Weights of a small transformer language model: width 224, RMSNorm before each block.
Each number is 500 + 50 x the weight over its row's rms, rounded and kept within 0 to 999. Layers, rows and columns count from 0. Numbers have three digits each. The size before them is the row's rms in percent of the matrix's.

# layer 2 attention output (transposed), 256x224, rms 0.0893, rows 156-176,220-240, columns 0-223
109:574488507476507487539530484498521452468491534511521544529489479447493492476542461504505502529454481502554400485647526616588460484508466525427565390604484522458483525556596492459430448453556612442531465525463500500483507384478543478535423490472507412531477429419574481590564503590481535490438504577473461496469531453504555553545459462406514532544577495511531486528468490446397473464499599544490510486458513469526549500536578478463526408602547520485431514541521530455487573582472455474534443552603507406466501422513442412522525510584529525516582425556477473458418429537508478429560512506395503489467491501474453598561470467510642519474465560480525423504414538487519493467570
116:407524507500511533642498413510440464492553487581488523480457537489468520454515571493461510504554576493467538482435516553499524527555526525491488530423476413526416509509517468501447491500482460579523485501423532509483546392538426522526498464523500515447499564582454521609448589487425535607538431601456560427460529572400510573461438436546466489503555500473514494520548515545504426501483462450514492484481465585431453406441461541520451531577537468486617536526460465541480552412545489522512519532380504550606520510522417527502443505559489500525500367526469602484493455495428494427531423560523559547425546541538434519519472578446513543559537478442540518520574552632445508412440
118:515503564481544446586448514439481486537423382544542449651482543502617428495515500609586469635570410456519511504586575472422454491565588450578481544551443566437493542516582504448574540490458410479532495517552470453448574514532565452453536467504517505468504559459427483444438534528537486599546455484597497498521471508535494426401573482556462534488540537472566488429478512522513406436457475522573426554568539451506483514495584518534432445482505531533501464536516415457457550497523467592506575473549449480483488467490526486487520543496571488512512445475436512548519479457412477489403546494480501469493563543514540570467494526551532483612554467516453502448468536506463444499633
111:476450437444512459478499453550518421539401628497459487489411468484543544575498504511460482497466472463548510569425496412571481548496587488588519483492530483550458415539531499467466484446570580444490538500471573503447606452529434479402499594510402463524563519514543432439572544566485441506510467452491448532490484475549524427517406599474564577497449489501516482571494506465534583403455485536382552441468505502499614479460557655477580534496530458532534452508466455490485486467508491479495542487507538463453455465487560539454485534435495510442477510515537568530484539400559416466510302450506508471484518444527542417540539533460524540478536438459428480607545458518497527516514
112:412436419481511500521509505515409554506433464506495488404524494464391428443491451476493490527521600533489528516443394431507500527490488459413519466482511410517593561489409583502523448467462550534511496552447515554567475575560467479583508430512551573506440544618543627504492506523512545475467591480524505408478547596559519495533475503560438450560474522494484511492543470551551518471478612483513443551539543452435509525517609515464425477489514459539629532438446507591531431437576525573488417526511554531496568512435539512535520435439469540486607457523460489495501512512476484504522385561579517544534536515502401525443403516439435515538552438574453597458529504487458490445484
115:533448560510429585564508503453472496462567364414527433555578478492461396509478528559533535495590421501543532504507463605508496448511479535520559497475506498487547470477472445366576548458471507559470472419476502441574493543470553487521500447489567628553513454518399520495506431528422532526501434526464542579473404514531524503443480450526505469509514517463517443576425494538503465492565408506528430494483492421449503511492531513603478469469515520459528503535551408550449481530490449444532525472463494506524468584458408443466462625487519507552409491494469513503624475500585490405485508529513487481474491508450675487505530541429481466577438562457406491522450495570406454395486
121:432585493464484483481594532503468439451484469488486511505477422451435413576504489501483474478413435439499501503450445540500514582490487470556419395439536330472467568501531524590402448483487526386536525474447472495465536517597593434490533572473472535550508480481538554430511439521421456442531505537523532568499552459449512496516551476486541510496476478469495564519593470451562435457522378446545535520439487536446508512474500563491422504506552480446501430492455463521523428481492473438477512462532524534506591575403460505470483485417544526543496531578539453484453507451617396608484606582542531512516449465478474546587580572482544477591573414588449457557512481511502489563508
120:497544540487516479573492457499469464424500577571516573527446491496606527564524504482507448551473541507626497573489574476630544510575528456534505465515451499484611501430496506516495553471500509556435434519499517457508536433537471601527431543484481576513494498477507521478536567607512614512541445396588449565518541471464570500552370525478521482563495491517544491495497599537488587560492530436445555454482488488522498518525424484448560425470581439472490486516506435579553469489555566534485456578579557388497406515500534508503453518584489440535452484372528552521499501494423556507513389449494420488480569483398372452610482486489455487464535513439591509449507493488501481522527
108:552511519484465550509523487492471515557454492403503492447556507503553517378532474466530550592519507559442475534389465457476493438543567468551528547566515451499546510537531599506455419451541506508537505500580490493540513538507470513468441555548499473485607531499463464425525511531627589501523467454508504504547376393550471474542400583529523507494553432507471461500513491512534452501449533471530526438511507471569475483524389487499606578488426439568486533404474498478543525509456532577543510427480534492507527412527495494495520522415526562385374529498446473597458484432474549601585288494544528423562516450529510529481521534523563447578468509493508491473589499513473435476559
101:506539443475526416391586506473543517563504478504525421533522497583448445502520523506556554468436432513444529546478533481554465533466486422512456460464480575521459420428484515600404553482474487476468426438466511576496471478538554488475481480536518497485540464501437550505487460548460494500484550488425420450523397464531415536622500505491467473458478562544357551469512508530538475500490519357515462467584397462428412509431541528518559491467378450443552478545513464568468448555538450445440481491538542506532509625459556542547411499350481479423545492513478465512491523432486354503621472518425487457575550473482522479436451526516439470526454491529537496496470436503568433486491
104:498564617427571570562470464565470496458488472443419508390523529540543546472496551493533504531585586475481512502450531521455504550554458484515501604570502448535465518489389522476537500394452491543496413533569540507548545531585473502544528514515495575453475567593482511503445498571468596589581504565517489549472505527551565541433468581471423493533516531488475528472498559583594461485512475462492507539473477442442482554646464563473426506475506533538573563469461541541523510382542481480513483398372504497491508455494509539564617489575546625448456499489454510454502520347505551565506440548545598454544468432500393514535535518486467497513519493470492565487484528484515489462455
118:408445517443508443460534647466529524600511460465463571568412556518450532521461532488495539534492554413603585504474426436371491482461436473486497502436487565481553486584453501627500462504545460492488516533413497534473503497587456566472529525583447534512544443542517544513545461477445458535512533448635482432563477434500553496590495505505506447512461462570527482493481485514590507510572509469497488591560453500533393594493539555496534455471466467575632540534477557504527498548496498441476494432451470444445498533497538514536468488510499577407556400445463510483427536467485532447549504456483461541481461450518317466469387569469458513484543529530539453513497508427462502530438
126:509529448486507458600611522439510474500447519512473569620501461473437448419436524543444537575407490489602578423540464477479599453468422476456493422473383581446578519612391541558502478421509493580481487524548524491488585582521509515464529534551516519451540525469537479510590465434424515532454459484543492434488461473539505507555492561544562526594490561499497430465531431477448574565548510541467538504488587535552500470465571432524465490437434447489475584479492423524483483471543469496422478480586453531439435479549454603526591569448469601462480494485472484491528482532448425506487357531481532538527515420526489544526488475493477535429478541569548482519552393436506496470533
100:512505484541425418505492566463547528472566479564609480516505573452545518576424565506526497505599545538522624400506520486493473527571473476454579487482456555525535460426436400512586492481493443464557437473536501478457490484529450594585486424525428460456620510545466452483478566538567511487518470461566490485459597625451527541463532546458545439480453541524513477450437430507511466437534483538497505512440470453463484455509472522482478557532516582558528535597475439519575511413452423519584462555458486457541415515525547480543559474622584523555441467444513574448457499565551499491448416474514534492489594433530470568525452490491455570439581484463567532564478522407397467556524
112:487532455450484517596489473410525471567481515500563490542511462558626478489553514517473605579463429491568555620511519450507451490471545460490562496477527475579495489502627487439538550505515511506447486430497536465507549473397483536445515494474584525519490390510445508509476379529500507488506476520534446501520493488445556459496461429476598457542534527519532441493543539496506565566513528454429504453558480547573458511458559491587655405579507533380465429565502548594539464496566593397482511546500546649514404471473458446514524509558438475519429570519451512490522592591436481490531575513507544444474465528529439468475420505560554546463486534507539445512506459462536469538411
118:536580612527516489462480575464542468460564481420480521508483430528533469475469540552472424472532473409508486542512452589427432463490427515557448546529418515394402517606523517592537418449508441470571510512483455474547504602471509430476453579483404507418570467461433482409601523449451436424437515484468521481495528441485534502439536499475533587452421546575563508557518529463486495546594452508508537553404520578493485474529490425471496484412426566474486483440497492482475535451483546443467497429534473470529503516573466505511524569412521608547477499424478448463444442516529415494429618528509438433538419472510423454552466462592507491484445494461521472578572437465517469465539
121:461453509461405506451470498492546482398513546408490478564483515472459464603475557502520490481525428474425441524465586542485569516442531445572537524486522499469543473521465466502451502479466506520551461388508473431590561562480534455417432506544606589559416455462443559574607517468482477513522427533513410533475473494505496408523490504506478517512464458474483479513531516492551494594467453535566423524556530385415501587459483613541456538481453458503499474483484434478485462501464521570531491456518490521482542512415417565477521508528474482449471645591458495497572558532499532478616597582507517496502441450512343457557589566473507432506446452552440509535412461553526410468514
116:431499494498440509527440493566483479608511441420434522544476502446545528544540455459547488533473544486522497611453489431626553519511549475568504507509564418467437502605540573433464517504522575479473567489562545409512533467490468499440473517443516428518475454518501512458542483563479494570472519411534424493484447544514504489376455484564508421548475533528474526440511574548591636440443477487485608543439455511454617478506527504545469498510563504457533504488425507533518520433531596501528487559507418525457358564480472475477503519699552537583575496526512554498593513498490538496461492507619560534530514538484509536575510512457526593474523423412469467550438479514495494497474
117:483537517509512493534487403551515488477563433575559504472543542482561489516467546461591450496506450537418462454450572505515578536449421552485481485512515451548516535470512490520508492574495513487592468538405499512490462409476493471423475484442482552533430622475490504571473543431514541515486561486516461498565510397502482559482460612562388492508489490381466450536493475501480450527450498548565423430568494439465546441456507567585445559521393472480438547499576491496509531486499398512474521488525479413491558451533591527465506574454465373504512404481479529473497437486523471501552505530486525447595537518490409444520611464520478559438440496687479591464364533464531544506491
116:472387515479532521454482563506476546494511536496526339598461603595490492454503451444458518508529585505530487460437555553508467554447596472536498577502552554540450520521529480502567559496413463494496486472415531464502497542600418544542397547492453537432524555517457468609546602476503514552502452460537538388497617535467465412439507477501542457512474510512527494475494498507442524536493575508555517576475480464525513575434435473482498498477499555527578470501477451482519433575525549568531475546398507425540454467496552490465470479615476476547499488432533572479452559475419589433536512493577556572413499478611405553484466533462485467512577483374476420461513502574452445502476
104:482486447426560525532505423560593432569564507595535520474486514487491543486547482572447508536466437482429544542406482438517594505492542405503523533480517478522496525446464525506469434456532448528437551524524511464597506530497508370477531411487548526465510484514445506569415506493514437496495486528426532520529482626565472512572516504479469553552508499634423577437448440497543470455484472500500481517513454459381520498486615479582404532394528478506530604464528440507516538455518513481499533481476533426485494483512408609404506561554507501517562451463525540515478506461564425507611378457408426472387472548471446479489475553482474448521538501478541479535626574479574424512489
106:443470507489459569523437477432457493564385471490441472460509436502429517483461588573422525528472573444485533560567495450597460417531493571575468516449470387571397458565478462484413456506532505523438446530522674548459484531487485500438568339490513446467572483511491449502437524396451410536480581474572434468498424499493411512595594441506489560510462498424454507466530500507459492545463421505525461567533515475420524530535590492595418488473531538528489475412499524489563473498584460412482523452539494447456432499532491523523411446474561452422541515535534491517541519511536482483481469517508537543559435539513560533484543434461498488515543497554533488516431468498465619517493
090:483479479543512503475473560496506433535504498530435465564437474535574494408481513420513381516555579454520490510525524451519488488494484612502436525483528500512482517465474480559553482507505496526514427462455473463584552532566466425533457430500469501568509532461430425468470592565360612415443592491503522549460512552407477567543494495563497613570532465424497488548437449499498511544579481472434573480616484475461484499416551552529492444536496449402410447560449551468501607504475509460544504549485509471593583403455397517513529528643452499457523497596545531535561481519486499542424473544475542496479588419525491448451511564533555448522452529480485482504619467552499430513538
091:520467494477586524505479500567563375578471469493525435533447459556530522466527413536479406464481544502555581498442493574528548462502483522474510507518585554464481467458474437535530497450414590492507500471546499495507553511538478441566456594460478504647497466562538568505430577482502568472529517472421406475542558497481519493583451330541590552547408480557552559490401420491498467463417604490442544512479518520503518477476473573477434487569489541490517510449537523615475501518470512444444445507587599533508564411479538496476461496536490491467445522437429532484566473497507588441486579403554546474482430461516495461602479510537552542540470546567483491463519493434485365489540
106:469418457482539430496532505564447446614486481500508460555547547504493597526496504490495500556436506512580463567511500489493531518460498496484531516499499567467402540577466485568501506513424523456538497521511440543565420548464500489472553556533518461466423502539547571472530573547463625547566479514471479478481586544487531564467550509618414524460533566528580498546434559470478501434585601550552567551494510503497519507461586546509493499495495492443598522476481484572517440441598473546463489438399517509487490468509489476486426504486642507589565466391559569452536554445579580548491525566385420510462483452511541577493543502573431438374490525543446403481461510549469440471401
093:461552475522530483518571458541401502486363445469487542542656473476450462496495502512448470514479509444524445596475489541562478461524536565440579445475511524575621427500509429561486452501447485538558513533456587421409514438478471564454538523469521519487528493498481411414408445520501475536574506511531398505477631511513489442490469571522486494443407466458466440573507608471455526470445468528502410547482496543528508488454385495528482484535563508473588568573477512480519445529619527510464518510427561560565470469468523528421476475459548525476523481384538540367553571537472498451478530566517436439501426521453412515501494479528501377454462553550484482455547483563472515489493
090:405459532443465352583539542494444512504426513496526441556501454475485421608490508423532449568480430606524409561529537480518563549539498450559501415434475463609422478611592483584468513511540468415568506507560477544566534521454538550488402472505595493501444493552479507516476419546573470571511498442547560470417433448507499618437515499568464458498495492471527506489534534605499555420565542561593532434512430545518541500535502561533509464432515532478557527565515492475523398467532544488506512441467519446428420489455519472513505530564637531537488443575475509546476501540441581542555472581434460467502519498515488537404532478544460505474533518471431456488502494516498551538430
089:498366443535576530477507502599467499526464483569505566573489613454518505552597445424461535504389541570512513495498496429534545431565574406454498514525474469465455569449499512509448446525513532480468549510415519488553576510480546594442494528485538447497524480470500426489558562550555516480548506517432533444540555502579505461438465540475390515524463566553480490496476624509569553454513471480473569478578472474472445452517351494603522497482421496478488513502456512582396504531536498458450413414485552575586553373513423505490498487535584459507429555526569520521513491527476534568516470506582481503476586455495476368441585556466484446506574491506495466532451550476494473501429
099:521548496459416479530547445511428464482416471477508476572569467474410380551513478565468441509506491422538485611512586484476537451497485444433559533487493591485507376532404551546461507463495383464516493527535405507450581517450575526452471481449435510534509477487579471487395399419520565531630439504541429490491477465506603461524494493464564502456571516461493513549562519507522452511534453591527633506448534402605491491504373501479563478498544503446466524469478475497456509495467477500466504405505483513522405359484519515510511577472537499525496415549510549497484502458510494526443368490506469435436532527452467452476455489555453432492471459525629516472445529485483506515537
094:483496547518407478541524486463510532446454442470418461531488444506445439504533479512492431534438479494414576462533556467487458443579561529430509411510444458456458494478619556507521557446499488544529432503553504551468544511476564504495477525493460537444542446556557412501507603578590498537461485475479444374487436531518505433456442570449568502487409485385553402507561531528618481472439501502567541510449515426458411534508445499530511459464425485520444486465490379411504518565354560541542500474479487450524535408587525545582432457538451463449418589535502527504559472446526514493474431538562497541479574478580504429464479500398424477469514450519494488494571555462538484468580
096:482485553528552512557479549450484448470492474453446543395454532455474471507467500448536606546521501528483467535472446600524508596574461486468501533530564502542510582604504567482565430560547484423502482456528473454548515460546603565531538504526493518505469449508467451521489475526441530470562534447487466553444408517429475487423581598513496477422615539459414521474491417521475533491538405477466565560560539409493444537459656432563429560461437467477442555468430467523525435390477454491542520503494534527549498427455509561448477505449439549454448505484511530554514483479464459491519638522569489424443448513460525488424568569499543463569494429484551559470613443471398443545528
103:436439469466488619527486502450507447536468468503484504450518552511464527478499525441506496453475553473475502431459501506408596539497466486508426552505558461537410558466399561433490518435528467528539477444353509508473402508577483460584503453522593509505486469580593564474655454534437445452609569459490461498541524434498639523546441377522536394550535497476495570459453441539373440503559557464560511493492590455412484525540518466489521463465565525499435435493553438523526478455482396470426490489496498525519475465535630535454534563515389552525522550517530483488539501547501535518439602508498551507545501545489455499518510523457449536522499468482582528511523540496541477479601
092:468566551486503538466570590514561491412501536510471482509394441510437499506528580572492505532526548589591503453512472493537474459593576519506515435584528436515604457523527387482550477597489436529413530502431507536453442471470498482446463530452462496596512560486542480516369549505495478489439486405561513534514486525477446499534522593505402568597488483480413481477485417443518470483474500479448479496508509531485605471521589539474492638462484578461414437419505480533518376511493502518508470441467483534478501520514491579543600520458423467473500585554541539509487553515423488441582504521434525411558453593523468596535617529383514461466540488540494539527498505484483496525564
093:471449470470514446564468488369477551559525505392537506472481528479386581460528490412524466465485483475461512458485563604523529484574516619500528452493502472538459470554525490501483494517524497386520442486538458506470561490501597575509475535672592519472351532518518529518572441514424559517568595519447470416560446468544417518513516525535425564511489476533511569490483518509498430503570497487516547508488534454549467534562459402465493478475467435470498578507459582428508482578568486548569492574491456528438564493539577471554463529591505596582452422555612435522526489606536502477544479480469458511457531472589556569475503475517466431529481505499473480410445555535452516460463
103:517503526608566478498429505469490536549546458482392487458463558501455566535576494409441455432413561548439493555541479541484485481517485498485410443509455582531571572481587528502525463538501430365461535495546535543480546549529519540560552488532524640435464511506555490489545560555436613517497489464424463536473472492563499441397503588523494505482479560538467463506488456553489550493453417547484458550507611459425410508558393509517457462505526427401495484508447487533522469531435486489467417472480508567609448420597553492530480478501404399490534507530568442464484534449558520565432512521535569532440457559527503518514567519514454369515498439492453518436568582554510534516523
099:524463462462512428506549530506512463503551438416557522560563518457553522453484549510496539596531482497445472460535465496592525526479618575430522543529530582539506506478494399496490407503496437508605512603414497524559402539528508537551468548468551585536554442469573513418511552578546470532537506496505592453562518630587575452526384522481480486503461465502544504469394494514569518568458428541451487479487562507475451552438472534470596548549482448509542547564556488551544496567587461493524499434459558443559397482505568546416504532500528524529536549414460412535508518507475440515539496545528491538545520493550589476537593413490494489449490421499550462455653428504483483462452
095:443561508515494519517542433482504411499427498519500490612532538562515458488498573491550453548524552380476455500569473554483549491494440441364494507405517599465504544518543443402492494468421545542516516426545520496395509557485533510514509539566556501495492496496512415446578526483486513513548536474502529519552474520442363438498546413474495555443443492487529519473509433571517474464562471520466436450531411521532526389613433455516476548518510523511511538450451455556503560395542468563500506592524543444479501406444391518497545456564460479492466518538506590500591553476596401505438478499442514473514403535451409482537410589581477522536501566557570514600512491476474446568500
082:480556391505510538489487517461417407578539517433515537522480520577545552535503544467473584454581484508615513485536539551531479523489406576548500459483497505533500434461541521504563565521549397547388493589447422537457592502434492500475509530498404504557510545519548506514482603460434518466491455503587455589501472551517492537556510481489479500508514472494438466479434412489489451595489484447474456539495493508399518425567538481505567525483549495491465504502385537431513531445429507588501515554518430656561555466562520600491461510480386568502442494508534442512555481393572446475471461435441422453625461487438427444500530534513543512478467465446512521555523598522441552508560
090:508509543514536516485523489471565499485504415436458585467451435434406527488533501493548515507508508481410445499454546431513475550590637453472526576453406457449414553551430514474480477543498434468493455431455450501447492480548485520462448558578538454517403591515563435511510429572517438438444483404419471534530399577543543479456434623514528381491582481456431517426556405463484479463460500522483471605528466526574573483543619450522514557495432489551408515523561496497470531405600463453500495548432432535439526471496555487466505518444452450450524499533536584505495576567455415534501501517576557472497432543527484498549449436457512539506480475506550554525448498568495553526478
107:514478497562501481498498519439604483511493419447524530459534612459469502492502552435509544583501502475555437422519443499528514544571627407548499493580472393493467617541548513499496524510503424525452474535501503494478468517500452591478442462557573384455550533502556462492518416547542474556471462390549478470584529497552451550425534537493373587538510463480512478458535504500552532408534505499557524476390510513547420507514634464580542478543524489526518510489493546567550465418527483484567564480395552506478443496451442499499453528504477483555460507506604404444570495476425369427587541526531523461536472541536526541527611507451516511526543525536540575519486454607478458499428
094:542540535578388519525530492370495550422547511557482525586460461508489479552480584459560579478552465487541550506559565571418497486527438469486503542494563563523443532572557560448491586482463583551511421507560512602518580486433474615543571415559529533575466519508476486543626504587478498497399501452499522446457471526473496508479511533497460520532392538492529453499510475460494553590563421553576561464552498603512524574560476505496567446498441492556509534559451509478573578462582517498568505481488471517498518533562453468546577438423544525487626505517516458550457458516463474492565481429565639544488512505477600490559527510547533479545483429508480484442488453465470465596445
098:570458602495421502536519430512568602444505441503512454636510456499448555576470609492472450504459508560399481495502541598373480558487422502441515507449416518461495510493557470466504544593482506403509517550523433435474484566464551470478488577484492509507510523498449510596429496472512528545501478561417512467457522446434537526488482445457547476465513497523508478532508561563443453462474508511450475520475420520527600462491493476501404427480484465497471566593416496476438458572472460554505515454522526404575512496545567442379379526446419390482466526540480414549490506501515529631460523495497509452522575472578609470532486530483487571477512466512454423436468509449468605460550
# layer 2 attention value, 128x224, rms 0.106, rows 93-113, columns 0-223
103:461436461524531470454499448489542428392441509488478470559508555481430541463631626475493502563400449546520562560465450535482522432463493494465500517380490521564536482530523432519380513540506430483491455448532542449428523432460447461558471474503448430458466582558475404458486607481514542450476532498494496433517469505619499507489552491456523418466608549524427541479411530448549464424572481520575546602529545487437529541523511522517522484520484504542473580482471504444470470553647476604516504477472478522551444543440579489501517538521405449574482512454479480508491463500455539522511527570462342551444540492500533456481541516515507573429415403506589484456574484478520462492469
102:541480489504513489445465517508448473554434498513480507497529536481509487480582439643524508546527571507444418542523550515476520501417547474539590573395508480487545569474466506469454548572448523513521479446480533524390451513496436486524468491508448540389455524471493525495522530473507526453529558491530434476450468541332504422550564504474467426506441543602418562552438446473529546385480392520606505463554401512505506392473502481575499436381527494454515448506489444442441551535522458468494465505539419390451525558575402414499614525506482461427472463504453428469546501544509484496565502489487475503505518573492443408541473563491477503577491576536412506436516464602434514509499
105:494465530446490483560495568550540508481434564459592479518593483563540545410526509512468552511493534519532428529524481481528396504469512456501581461510559535533528438502530560546552508443574483486495476528516485535470580574617490382560597619455577482551476520359530494544427493511450427549437490509511495551513439448478497559548483613465538512528387445521535494443508502500528494428536578458440421526469501578470469528509522498523519581485484507409361408542489545529470496517452550606603437539427507544524464495507554472589510537461515503437554545587526499498450503508463556531495476459545581519595464510470501421549555517402562491564512456504511476521489575531612425572473
103:449517491525483571430451486562558426466381509547620545392457530564435455579524461423513532466492479405419519495465459505515461565506463463486490475393448565409485545564504494463494484382455553430404468535600432476529540492543571547612578491556415454543431499585563558462512553461453484442412464505518576485577514556488601494474527484444461427600509590439434484546452452529541433544475545519535522514449509516513482474530511464454556498480483540514511525406460509471482479565518566456575503494524590550489389519500624412520528506589588552481567493472548541492489543541431478493505494539515507447591516496495476455424487520489584535490535497506533525520515483446477559529516
108:535485420551430400498488383434454460519510497561395522459536570472507583460465508485519554469446515425486529516460473546440508465560470460529495480455462492510494551494495527484602487589548494476555460484556390389463484594467481474509400509520448444445453392571486489529525511450526487532530454514563462422520459404553487403448428488503510490631502559483501448453541528504522534594508377500384402484499573473480549393496541515509548531362440473526513540564575465549439547443550476490466538501428505478580463529384439500568491436434583533476491570515493576569493511471429555499463520491491448538519492566482485422511547599495514524456487551569447487508486540460490475508496
108:480441523537398425525466566599539492466465493550482397595533526536556461466621471500522485458486469521470498536459465502509439562565447471472395558502418463479471442472501483505574406552445537488499449606515544468576530548554595483532518464548566519412534464424492576443495554531412466609448529603442460508555552419503468504519559483483585487443478502462499504470533510477522540555601473462511608498450477519450513454513470541598522531481482514457474522500494501609516475475586414557583505443499519524500441535529552485538546491526552510559513493555566528561496490435435457528502452416561543498418462587366506531497485545475460440569527568528492519597490599536588530421540
117:518465418422516481456516355562515433475454498454495520517551596489539594419512566491526445505473472567469413528538495514518426537533476449507583539456460538411483502543507559541445535522470469504468558466433436555521488519445534534543455499493342551591524461461468456538479436491530554515499502422543512538466571494339548521487421518500477540579572430477641442466521496463490448453512527407464444497534486451549392484530562518498511484547536523479575525464534579491574527456499479542566524469449513584442449448530538480526539499544471436542460524495468394544586532551480561542500414570548570545479542509510468361589483537574496430503484469503593532505500533548519413506503
101:429461511374535496573492528407531506583511529455516491477502496405546484474523454525621529478550556506455383496372537516543390477468475524500566559451431516487511494521545489402581512526494464421477570391417539473576539483514478506531542527518462496520544509501521448520507492520484439465506414463404433457561524511493544587584502447551516504530459484497552483496544523459537566513541495438503532505582492546504519609450503426498503499521430482480503462620451507434546516507551577402575493558495543448406479526540601509541387394450476423584552507453525460477498526454524445479521489491517529414489588473489521426461522620514501529526466448563561510418504452590483544592550
098:493478407475397416490543478471509549489548530432488543484496534419626478493451465450480515521546500553469544544515540557617571526460587481496425447527472420500514470506499462472563511509457496415457438445553457459595489441621591547429520514441560476489468418416516483460504579479540474435573478456508621508526529621524465553510522439507550446504542516520562551435485462449455499428432458469541570515456569629452515539452500513499534450537458469489517456426524492575487522452478513423531579570528483484520410448529620519515501528516536525371458498530530517487382500485426468545478452530530555485356574474488513476520386476464529520566462543472466478495480499495567505434458
105:505516486510570594402518493482542468490406523477483528496406609466527452514532518547535587516418436508581574619485438493474535489502484409473576474471522573472478531526524489562482442486482485531523539510493508479610434500583401486619487401561477471496497532516499502463479510565563460503427496438473406455462506553493504577549574451434464603531527608456415465505462521541544505531523492395546662569510513513559476534465487514488523483451499461433548440552532366439514557440526495491470507504479458540407388448508570457486499502497491445448494479551533517521517442526562501429501485440440478527575506620495514468506389575488569504486545438543567499413483538501557491486481
104:405464509571421498490419476546443568501486542405560471452502537569449542529492552487454502523506534527459526501501577586437514495545552542496485562519508495440517480519472443466526456512492546489474459583433471433426511440500500518439523498532595532615437485468546538530413529568539482429568520583424567486577543561503523498563457474516476500490512547471535450450447460508505488482458562459601471445527503572512440583457489485611530413563552451497607433353511493473528439460511515568571559356500533503515419489503502489497479552492476494463444475515492502508505523543527453374491474387556505551597459379574535545465435557435563565530554402477495530445484405466539519553533
111:564443446484480448503447447570402531472587489407628547604568474481504588532536401517467531552493537472522539489494544475525496512609443520556546550528535503471475403552517590522458525371629485495438492481513534485393525521490485560450459544527578506537467568472536502496553445443495487555545508462477536458580484515527460561480526495613582520570515489583621491500511513395513499449574568455436538494447571448496491489479450463507512460541468454467566465491437472511486493523532616466437549462464575510472416464479520563572551545474546576442512465500515526512583494481503436453580483530463531449558443576442445464413417488522541445482475542517573527497475499379458452534466
093:481475519569534521466528371451472468562525533467486541570515485478450394523430566490488521516436550517545555677488491471453496498446488618521472595505477473441584544501486496504477424419504512432512466480526505540488392514456464464490455487406485527518538558428472427529464459608535409510379496488497467490467576596530430493395471528456543415401498510499564448561547494461493535509578437574462440506557450439492499426485490444531602535571500458540543445506461534393455535492552459455548540513501463500573438483487506491535539535523531545484458451551582518574597421477486421434549440529505468564486410488541511467534477420486461559442498494526602565471537497573498446506480
107:491575426517548468505541416492589517453540545661548448518470480452531496497431468550505472472474479452534453595483548463469442461497574503563471484519471440489508464520532596523514481577440481603484407583496471559585563482531445574538549419505449530596484424522487504467438485439407615499552496539472520514627481539418389435490488432542474560509475437548514574582541444487467555417513523610557428496523452528528492515560544463571465563523485555562510544491423450546578429474454488512598512498468497545554477474467461508557475513396512470446478455457472426571548524481605503467522484469532561545473500469511482428483557502486541538499396514491512495491533504470484399396448
112:547497500540487452577459444499387510490544507483532493464500370523555430564519521470491431471589510494424514471594509448516464470428542548467519545491471484463505454451517563534450509555481474604436477515478619478455521610458452513467496439562511487434481382455532560489535533443559473580490557443466460480450501570510549429481443486509564517467470517488514451537499517487554539508638594421516618368433412513470444466423474539534560508528534515428447433526581515461491532448591458509496510507439494585532503473459451416501505521427432558471496461488508524467522587395536466551489550463470502458558468476460519510605448465670486471508551437547555461485469499446535563534496
103:423494569449450449524489503401550523462466477436481472459505447462478475460560470496554558525413476509497522521495542473439646605469487521539582490407551389523470453535465510480547495511399585519489444536522581469492543599497519522499511468485569501436456533479514529451513579507538505488528527530488596465440524440495566409514415380514563509580517549541476494498467393508478498577453456363409557568541493454446521485516507543577480501531432443427493553484464480436440481438427488585466455504543517517561563495488517501499536460427537451496491461438531501456359544433521480496539480499474486463406591515560434469543516514491528456503527418495573513439497658508585434448524
107:528475432486541543455488479497568510499392469593524460506551463387524495472452539507539599559436453528520571467528512522545435526566525461590591487514482537505436382484540570558442463499511498494516521593527505550525543568571465464586550475465561448461487516433526469466460479497488492574454441549513558517446502439493565587519513462519374452553489556492529525408520497566543541515534447501518547445441466512502455494555504499511391470597613466471524548504452479441568427497425525538622474454427411486554455495416471542658525478482528504574462514533496525481534519542521416483478428568422505626476418568482492504510563547443492538439461532498440475578521459588561515466466
109:459476460516444548508547602466496495479527511483564522483469514507448457521525480481431505445503446538449513446516577557524444525495437403513646517476470467531468445462498534547490461502371435403604506572548528464510475493534546517442546608433484497480512453395538465544547534497509445485506484482513612478404505485590429497538591500579526561479433484508490397479497506474422473479492398515477566483536502556551593525513532581578546509547457568529554466564531500536493468513430477476463491475528533422507577468421529578460435479543544511479497490544437572456491494456450543460588482472512346553591544551453489438478516397487476476433440478525404525402464385522506553425465
106:503512390481508470512488451460458406551464462497478490540464510497449549524461483568481479551414588458535521467430469502409477466458584483515441489533566522430547526497549515450552509478493520459503551468379462495408471563511484441539529415507470475539436573528438466518447538526492400477462507485575543472491499395562509463401452488554397505496557501569431559487461420492524518537506534577534485587512451543385474568476530512544459493478582508559507454497544476485505386524428523522510592491501494345626462466534505401519487579471424523525421539505518556497517577643519498514493479481503487522502534483472496382490517416571471434507585437538609471429496544536495412483444
098:532461387624561478454578565543588475434496510415508546501494508483513526412504523539515488559485476461522512558529493521542494469433409526562449516543483428546522621595448529495542492378531524589410409507436517458489516493437503466463466549497522472388473483497506595557452510609510523465467472562540491493489439549448457482563516511495529456484519426507558479387497443517501490426539590589444608591460509504414529441533504500513521560513553473569452510509498486483544489463514574550480498547513375413442506455500594575503472350527537488470526558478384519494491562471510504560487486532577415499488541530506450482493435538446606540452535483415515521531538496509454565530468
097:555557516435605547521543473464486494477522484542488487433600348516525505507483432508526613496490478529406480573538463484522585552545537415467433528462388483524479519527477482414511557572541511509453534505464509498623428433580463518517437426593589490585522408499551464492474455521511428532507579581505529482469511536525490490496450491468492547501565437523638458508562516560523572490550495550536564484566521480488515503481486521489500483462402474623438489549466447405450459523541439545493493449531458561453482422509488545537479521483551585589494427516566439455526562592462514452477572397614508472496459490470486478488588548596523516559498537511437470530510572428455452524468